Part of a small language model's weights: no biases in attention or MLP.
Each number is 128 + 32 x the weight over its row's rms, rounded and kept within 0 to 255. Layers, rows and columns count from 0. Numbers have three digits each. The size before them is the row's rms in percent of the matrix's.

# layer 5 MLP up, 2304x576, rms 0.0498, rows 2099-2143, columns 432-575
107:063124148101146119155146148145169123105079186154161196110103104160128156124084117125076128124173107123167112131119078111102160138133118072135178169096134142123124211073186094081151129120117164085152065136158117138160113077089112087073162130108116139159157123143112132088077110153141174131143106173128104147158100152128111126091132071139071081111054182104086089133127112132083185136115150095089134157088066133074084117129177159138130
097:181144128177128117112137131144127138125139104151158160112157136078203127147180186183160154171135144166117147095156179104100107128127124056096102169111097054151150104132158134111153169155124113082108137119158158129145156099137157077137134145185159053131109139103123115132112074055119155116117088120176138160162086123140134109067179179170093126138114127158137071160175118121165082170050158146133086148079155154161097158172113131123138
094:122149186120156091069160100091138141144036128102171179075093112099120064095131155122133124170124131127134111105152129057075111114162131105096158156153107147186172171080159161125183115139128123116153118111095145163113143179074149114166068150112130146115100196064150111134144117128090106136094086116130134074118112173126127130088129116180107114144111127105149137146131148194108083163055191142102153141127103168153102119158152103137180
102:076095085058088076152145171139074154094164103066117120213121084113100144099140138134070152147048121149153143092103093141164114122168084071122175194115127182137141129074153118124144085148104190191177105131127109163145075126077113160144096101120104132149171117152112161118120104144137139120063144094116142139114146112140104112093109169140143104140162096126091153129139121131127140150049180121159120170083119181109155141096130042066096
098:111114132106113083076090177167135152136135144138186162132023091119098116176086116166081103174099137102157110149124083112076074128126132110088097105149126126122083153151115160120171181158135117136174110140137069095136131139130139145131090161126129137085154089104118127140106164131129159121195120127081085099140150087109126136126099114128052152105158139150132205092132149149122120151112126120210095109066088104124173139154146120108127
101:122106075085121102096174161136125110164143139094134121141175081154139152105131123089069100175126133154094140140124182079171158137195135132182152048109185098125161115098146132098107115137089155126136092119194108198188137106118071136085132126075082116098124154135127140125126079102074104125174177110154158137109114133122115057076169126155076176140078145051117159197180178126119092130062184138144135148107161125116140084141163094118076
088:152164135136089192134129183092140099142110098156121140108167099108054117142146120113138104114144151147090146155157121131136147138116142171139146103097141195129084118184130167183184146138178112110100159150081151172119111104131148196088113104108089079160166160104096135094161104070122096196089088101125089154098167125154101132124089185046131085133126096104144188172098092138142079134145169162139134088144091109120116084112167102129114
107:161145112166144165111139105161074190144131121107102120171058114148164090151117156139124144159127116145136128140179108146084184153103131168069123179167142121141118123137200180219160093148143113069110103100101097102106120111162163170074111114130073181130079116101114161149167099117142189146110092114176180157120112122089117184151125144160134094128127115127136116148097120094144165107127103119083145141139126126137078133132080120086107
090:122144171133126136147185134113112232198130197109128174123133149099121108133121145061102145135126175130134125118136110091125089141116116143177117197109067119174167134114166149118130138144128136181113071113157161170135086196113135121167133137154111154162123171156136175179089194156137117121069118109091140173108135143128098143072080134131134106098079128074115148139094154164101149101135134086096084127127131142107157088163154171160125
097:109100138140170090121121127104164107188068120142164151101084117158129158182183145095099113156121160120129100129087145166129149137103096176127110062132081149151118171081145157102070112143135140073147121110165142106161079112103121102120136114135121131151144141127082113145116108057111137115109110147098128119130133120090135182155213140158083169158136195116186138124117144111105139114132141123076085142095113141063186149104188129151092
097:093097081132103177155088131068124172105148163190071138098096123125094165147134151154098149182189123164113141132146140081198132144137111185220125131116164135208164152197138204084133146153179159142169103139140151088131174115104192163163149124073164206123129147084153101110114153144102182109124129110157127160141191154115158131102127125105132114152140099122121122127162118128103149105082110190104118119027148129161153091134138166118147
092:099105154093142157097148148164068137109127118159078116179088160073118136112127119125139152120158103162170114135115142134126183169076087127168117076200129141167153194090165147112125131166161114111088140175132089097159111156135111164168110147119154180104160169090129136187224136128128131092145090140140128112115103112139088082136092160192106054133127141109144133101152141105138113138144147134126155090119162163151172140069153104159090
091:119120135136108140119148113177096112136129176147120120121179137139145111086122054071139152109183106115037150117140103091152143119058154106177111127124098145183161107080182091121214092146156136166158085119097160119155091129144128145097107120066148121147104156124123151176125104132111122089125160160131107090165099167166132160062138187064113101107164147115138069150122119050092113148121158145145145049120107128088125117184115105088152
095:123140142107154100114136115183145136143161167159111163132087123176146108071133177057078128109171112177153153158167156135144110215164136099167156133113143115086179138101153180122128138136150137124128159099145149133065169180094140111170082110124175089120179149110176074105095196171076142067151155064125144169114162123092082082148183165101204144131097161084139118145134152108071190093155136117202200120092147160115142113165087149122161
111:120128137118170099149115140082173135126169104125113109166098149111139105086116086126155076133158145101128103097166135099159100156116125107078104141118100145084203200105157122149149079133145120095093208091144143151166105089121121141189122080146112142226074172062134130139179189177133117149185133144131104114133125204180130104126166131145156175117115106127149132146107152189090021057103170106152194113086136179147101104084160108162112
119:124176110154177096176084082077125163129146073101136130141147139118192063125150106075123101118130155093166114154119150121065087097143143105116135179155086090156144143132151125149172131156139123168080071136183151144075093155143136152104170107165112161141186135130117138130163122107110090180119111070125117094112119161090111103088175076094147089119108061133123172155068162168147131144106091175191143137103133100083139115164063154121104
166:084104136108171143106177171123103100136144121105153154097135162121192101080094150101156113187140104160155143124117075129113151152130137079096118146150144112157111125115149083121109132135104142106153135157154125146161112139045151132101128111141107113093138113121119171168157089117063144116110131107094130099151130129139162109094183150088085151086095128131172176168082080136108102135084145140118145102105178130111093084070079131086138
100:127141148117125099162097120162108095143085174113149140096089118093114085064065133150185136175092146133109193163197098140115159142171134142124064098121150153097151109181103133130134178131094141121112133172124135108132105106134121138155133118114133079079117083047076112089122131096119170153119191063202128158111157107153146076143157084099145082071139106141125132117142125151038198090140152107120082138124115075099102124103174122129157
099:120174124181074118115095099134188116205151173105165141164072106153136102112134138109087152136141103154098110188176154112137172135092153125104115113174161139089129145132175090122145149121165125126127090103189106173174169168109154149153086148114132162164141157097166080139094123102137121117099091145117129097154082112200129081091164102129161118132129080098112098170116112122141155141137138149124150076128074102154085123111123130154089
097:077149130120167133130130149155067167104152103115118110100126146138161114138183133083077095124140070061150104133146125088116137094122109111085126150112118103135078108101119093135180110156111143176067128114117180145117116176124153140149082141100121141124108127162190136179097106174158092140147140128186208155135113163188141093076169066159098136096110111130114105186096164106100162200168125128115110153143110156114119087115131129116138
096:111139103139167137114134113137146143123146054102124149149154078172139103165117132169131138149166081165133186181116111130170068097107111085086136079150147179120106184179184131150103122117117159110095098131136160174115173150155090104107133111099117094144153120134121125142108122139117180142055124106120148106187112101117160091120136119128080149110107148123117107135162117058070107155100161126133149077079151107120121135134094098133126
097:142130148164104160074132102138147066090124133138131114081160098153187120090082135102110161142201117073143159140182161070054142162148122106158123110104150142196119145146152080072146102128144112206081148117068152146149113157101095121116135093086206127141094101110166136187155173159101107154102127093113127150150158101108174133059157161161165116144145109079145145178168108122162099077156083094155196082097096101156110116097077129110171
102:110132110146138085109155155150117144098115111125160073122131123178140103125147099165099132132153102117151076144124102081122179113084083065071170144143150167151113084113151159117123145130104109102131122095089190129146051105138131053090107127160136115048132148115105079155114230180135085188185077060093133139147213111111154156172134159093140167123148137149038108082144106145127141120170151129073135122103136088082108122143115060109109
102:107119171094126162137167179164103130148165109133155115100118131119173075100057117096095146154126160181136163182108086134129154158172146148156115143129160141127106126089130156111110130145178174195096098163105120128138127130104122095064115095114092146171096109113090152119136157097136177131103082101105085110173095160164117086061127148146083130156154138114108096132158122138120177145123099134086092129054186137119219165149170127096125
108:160134087200168151121146089126169093151126145107132129140132111115170159121196116100123055152178110129084176123140155132065093111145117070079135135197089137162160151107163090060161147146075178104154169092088077177153123085141170146181064098130096143142126125093141145098070169081130156127127125224157132132122115123147157143104191180137117122062148087114096122113102119080094091116084162106154080120117092141152144134114056102119110
099:089146077128116090192076092093084167186086116127093103133137137118188130095104061135121085145155111133071107080110075161181140111113129142165191153093161117162158126127153141129130063158146160156201083089090124138122145081172115111170082092146078121120144120134090074089102087142101145096122174103163187127140138115065131141162147132111112183070132168086099167235143128121157125122088086104209129103120109108070173081156212113094095
108:101126136162164142169139166176092186134115119143153103135069179104163082100027136138110085194093139144096086134126125148040182145109099108119137167136135112130218161154149176091130105165110156161138126123131112163159115118107144146120187124155123150125121114182090154138102098101112104158094184115133158095102101089098120157087127129177066167144142165123127143113120118154131127105098174136089148143080105128147137119160056109134089
094:125175111091116174169172151168193161111124119105095154146117137114112122124102079151116155150156091086106121136129106143074162113112141155109085142172200109091116094192128127127173113137063128194190102161111189140169118128086097113156151131146090132089134097133123090114154145139159137097126134165112092070121138165078098134159111103146129117080098129124058145109091123119174150133151133151099167107103111079122109064122108069051195
095:096157115060152125138088140112134142168125109126091137134158070110119106198149106108159120164139127123126089126223103132101063135094091148039062063166080164072129125128183126151094139149102110181116182122066048116130120087069091178088174096171129152160131191102146162119158166095139100112098134112185142150129201162125103118163067166162134133046158199144140133132101198157136107112104141075134180094090184183177127124089139146125099
089:178237137186109149090098128186111098142154111127109116112168123184106090101134163136102115123136141150123145157077076116177095084110088117128113107116131165209113119198131118194171152158138127130095198138152181126104119122147146133121117090064118078071141108128167110137086146189167147132081155120080150100118089150122182091135122127130113126125087119104086128138153130103118161199129095155098106092138116117083094118068122165123166
098:139162072081152135111154155111129118089113165147128143128092087129108106150170179134128113137067137112122110108078154139115178139147084048152131139147173131130154156115153119140120126149108210193130112140091074169167081163074094121115177095089162153120127140200138149154116109108101170111093157193056130167069168110115106140104136097113149083095119054136086115141095148166116146124063154133138088159100101130132132104104136024112083
095:136112179133183124155123139142091163145148123126141106184170093159104109142102084096189100118141143138147109111117194086115120153129094135126098112063145107122115133080142113137158115151110118090112150191195092158171124115093108068137141148126099084175133159081151139169082140042094077090093155179058191102111140150114182071067128115084134123110196144101151161139126077151149095186075139097138125142144182121107087113150143098132132
095:107105129106106062104089171084107169112125123118119149150152170061131119130132107166084039137134102105105108148121115094113098137142129067169090110132090107114120151121124090100134102136121142117094177120096146171170062102096137105097142115097148091155060165123168154105155074138115162107195118108141129052104117136178084123082113134078087130114121119151146126222149181121123125100106061150169075138161093151135121065122127138121114
095:125110087019189142132133096117119165119170125104161173113167156123139090131139055162073083146140112121152108183178062134110150147135067088164123132166142177109145121123170164150126148181134154119172130151151169141141110138123091114137124156066157132132083137159122081138133142145108105108166104247097168144144165122108109119190150074094118100075174163168167178107079108144113153099157154136115153154087168145111138151074129110056163
087:111144141127127122123093100138104081118109124129142075146157128145145088140173103024143119127146125124083114156165114147156089166155132139117170090149159150142144162147145203136172122136137147093125125089166158126103123170093173142107102123124106130102171110098098144157114087148106154168152099132148165135143152118175134089059149112095165087082180155076163130163093094104139120138106143147141136117129127113090082134104106137169114
103:167061159153099080124114159141138174065094179148124184144089157181189132105121190122077120163144168169174121146145080181123169165139100133098086142084186178127177132106139211136181178150117133121091115192139135092161077179122091143189156121126166155156142127090118092077096135173125108148187194148150126120121112123207106058095196126095126151143140109088114119131155143181211121157116095168162158086068109175166137091054153154114128
101:150138106111135188109102159174113124164180052163135155137072108120222120112093149116129149162122168123138169153126059160118156130101135158127154097146122150174117091189179111118102138187140155171112143128175134136105166141102192112141154133171108149155145102122118155175110118140113125186097138164107121185189132152198109137089120139162135124157151147157098072180170088087145153128125140174147117120135168160125099079130146125106063
102:152154159123135113080119170121140116175104134102078151107066101068159120141091168107129116149175124125177131081119160141099139196137103130147141145137099092095137140108145183115112108137110171162167051133118136187166153109116131130101119104128094187050149099076154127101165179095071121118103127124113062085084075105080094087068114097120156140088091114079091131150119143099100142115103153100149202119123188058162160124113118117165110
092:153155192147123108135144175125108163181140186085131138123124089139100106117159157106137157154068161141081116103109073096145118078093080111113133130078082217163110136138176172113188149113172084131175115142172080135137123136142180081126147135139071098144145163169114135134084103138158120047077132044117128127082134106158106130119116108103068124132179174100117177174093060097089121156083090151105106074123171177070099107098120109136159
092:129160116163134051127085172149116073146108079104130212132116060118154134074190160140118115203134146109133153131187094120154116162092093167148130098141165162152087200091125173134146161142091137126138118127121123140154111122105111187131107134139117099129152140180106154127133132103136178138167092138114095162134122157135168128105155137102132145102200140071157151160104164158066143105093161142132067123121110150178037123132144123093076
107:090092130177157098135122111167082073186092093139181135130163072086123097106133108064111141135165171169144120153127141133179186149095075111147104133140170130107109128118131147134086062172176142198134118094132065101133146108125146111080124090095079169145185112093102185085109188184152096132113199120142082200103100152146093117162141128076147125139092081102117147092136143101116106156102148163088123089075127118118124128134143098182098
091:175126137136052071148161173125104096152125116139138125134148114066110092121171139068117132162163155118155133138146135149079177165095131152123104126132149119157113094166159190146142077157075125125116121097092100131146064153087124054098112047116080116148162174086114137124137140143128135145110114095150113148172164093106137097119150163069107130107196115094132136084097173132148144097126123160100119115110058155139154109188126172142148
097:125146121091039158106147136111208171138156212093120115068083067124087118128159140109125076124126139100175158136112114025173092127087083122132141070135097142122146173110175138116138086153144153139121156074163094089104128114109120177118067123162118204117136126089075133110109123065133130120217073087161154129145142129103148087162143155182129131096201163093184118115125136170121149135134091139119138094103147169125105148137180138113124
108:110166046067141138126157108128116115124029150103142111102110171094180123062150138102069089141113126087042063075076105101136151186190131115102122152107124140131084140199137127085147094158054158109154110179119134124153177125122092093108147128128178143107150106130108121150131027083143130096189110171145119180140150061092110151145117120068117171119176160135125145107146123147115088120135066186121110136116134163094086171046154130144096
097:163118121098135117064100200070094140151150141094131102123084141132089107039119188149098065136108145109122115154121151108107148118145135170133156132073117154108112149098148127145164170194128131140098096192143129121103130112167166160122155112183179126204131168134137119167079082136094167138170148095108116094090125091178066122146132099082096125169076157093101160112135134083130103152148122161144108151136168120082109135136198126113133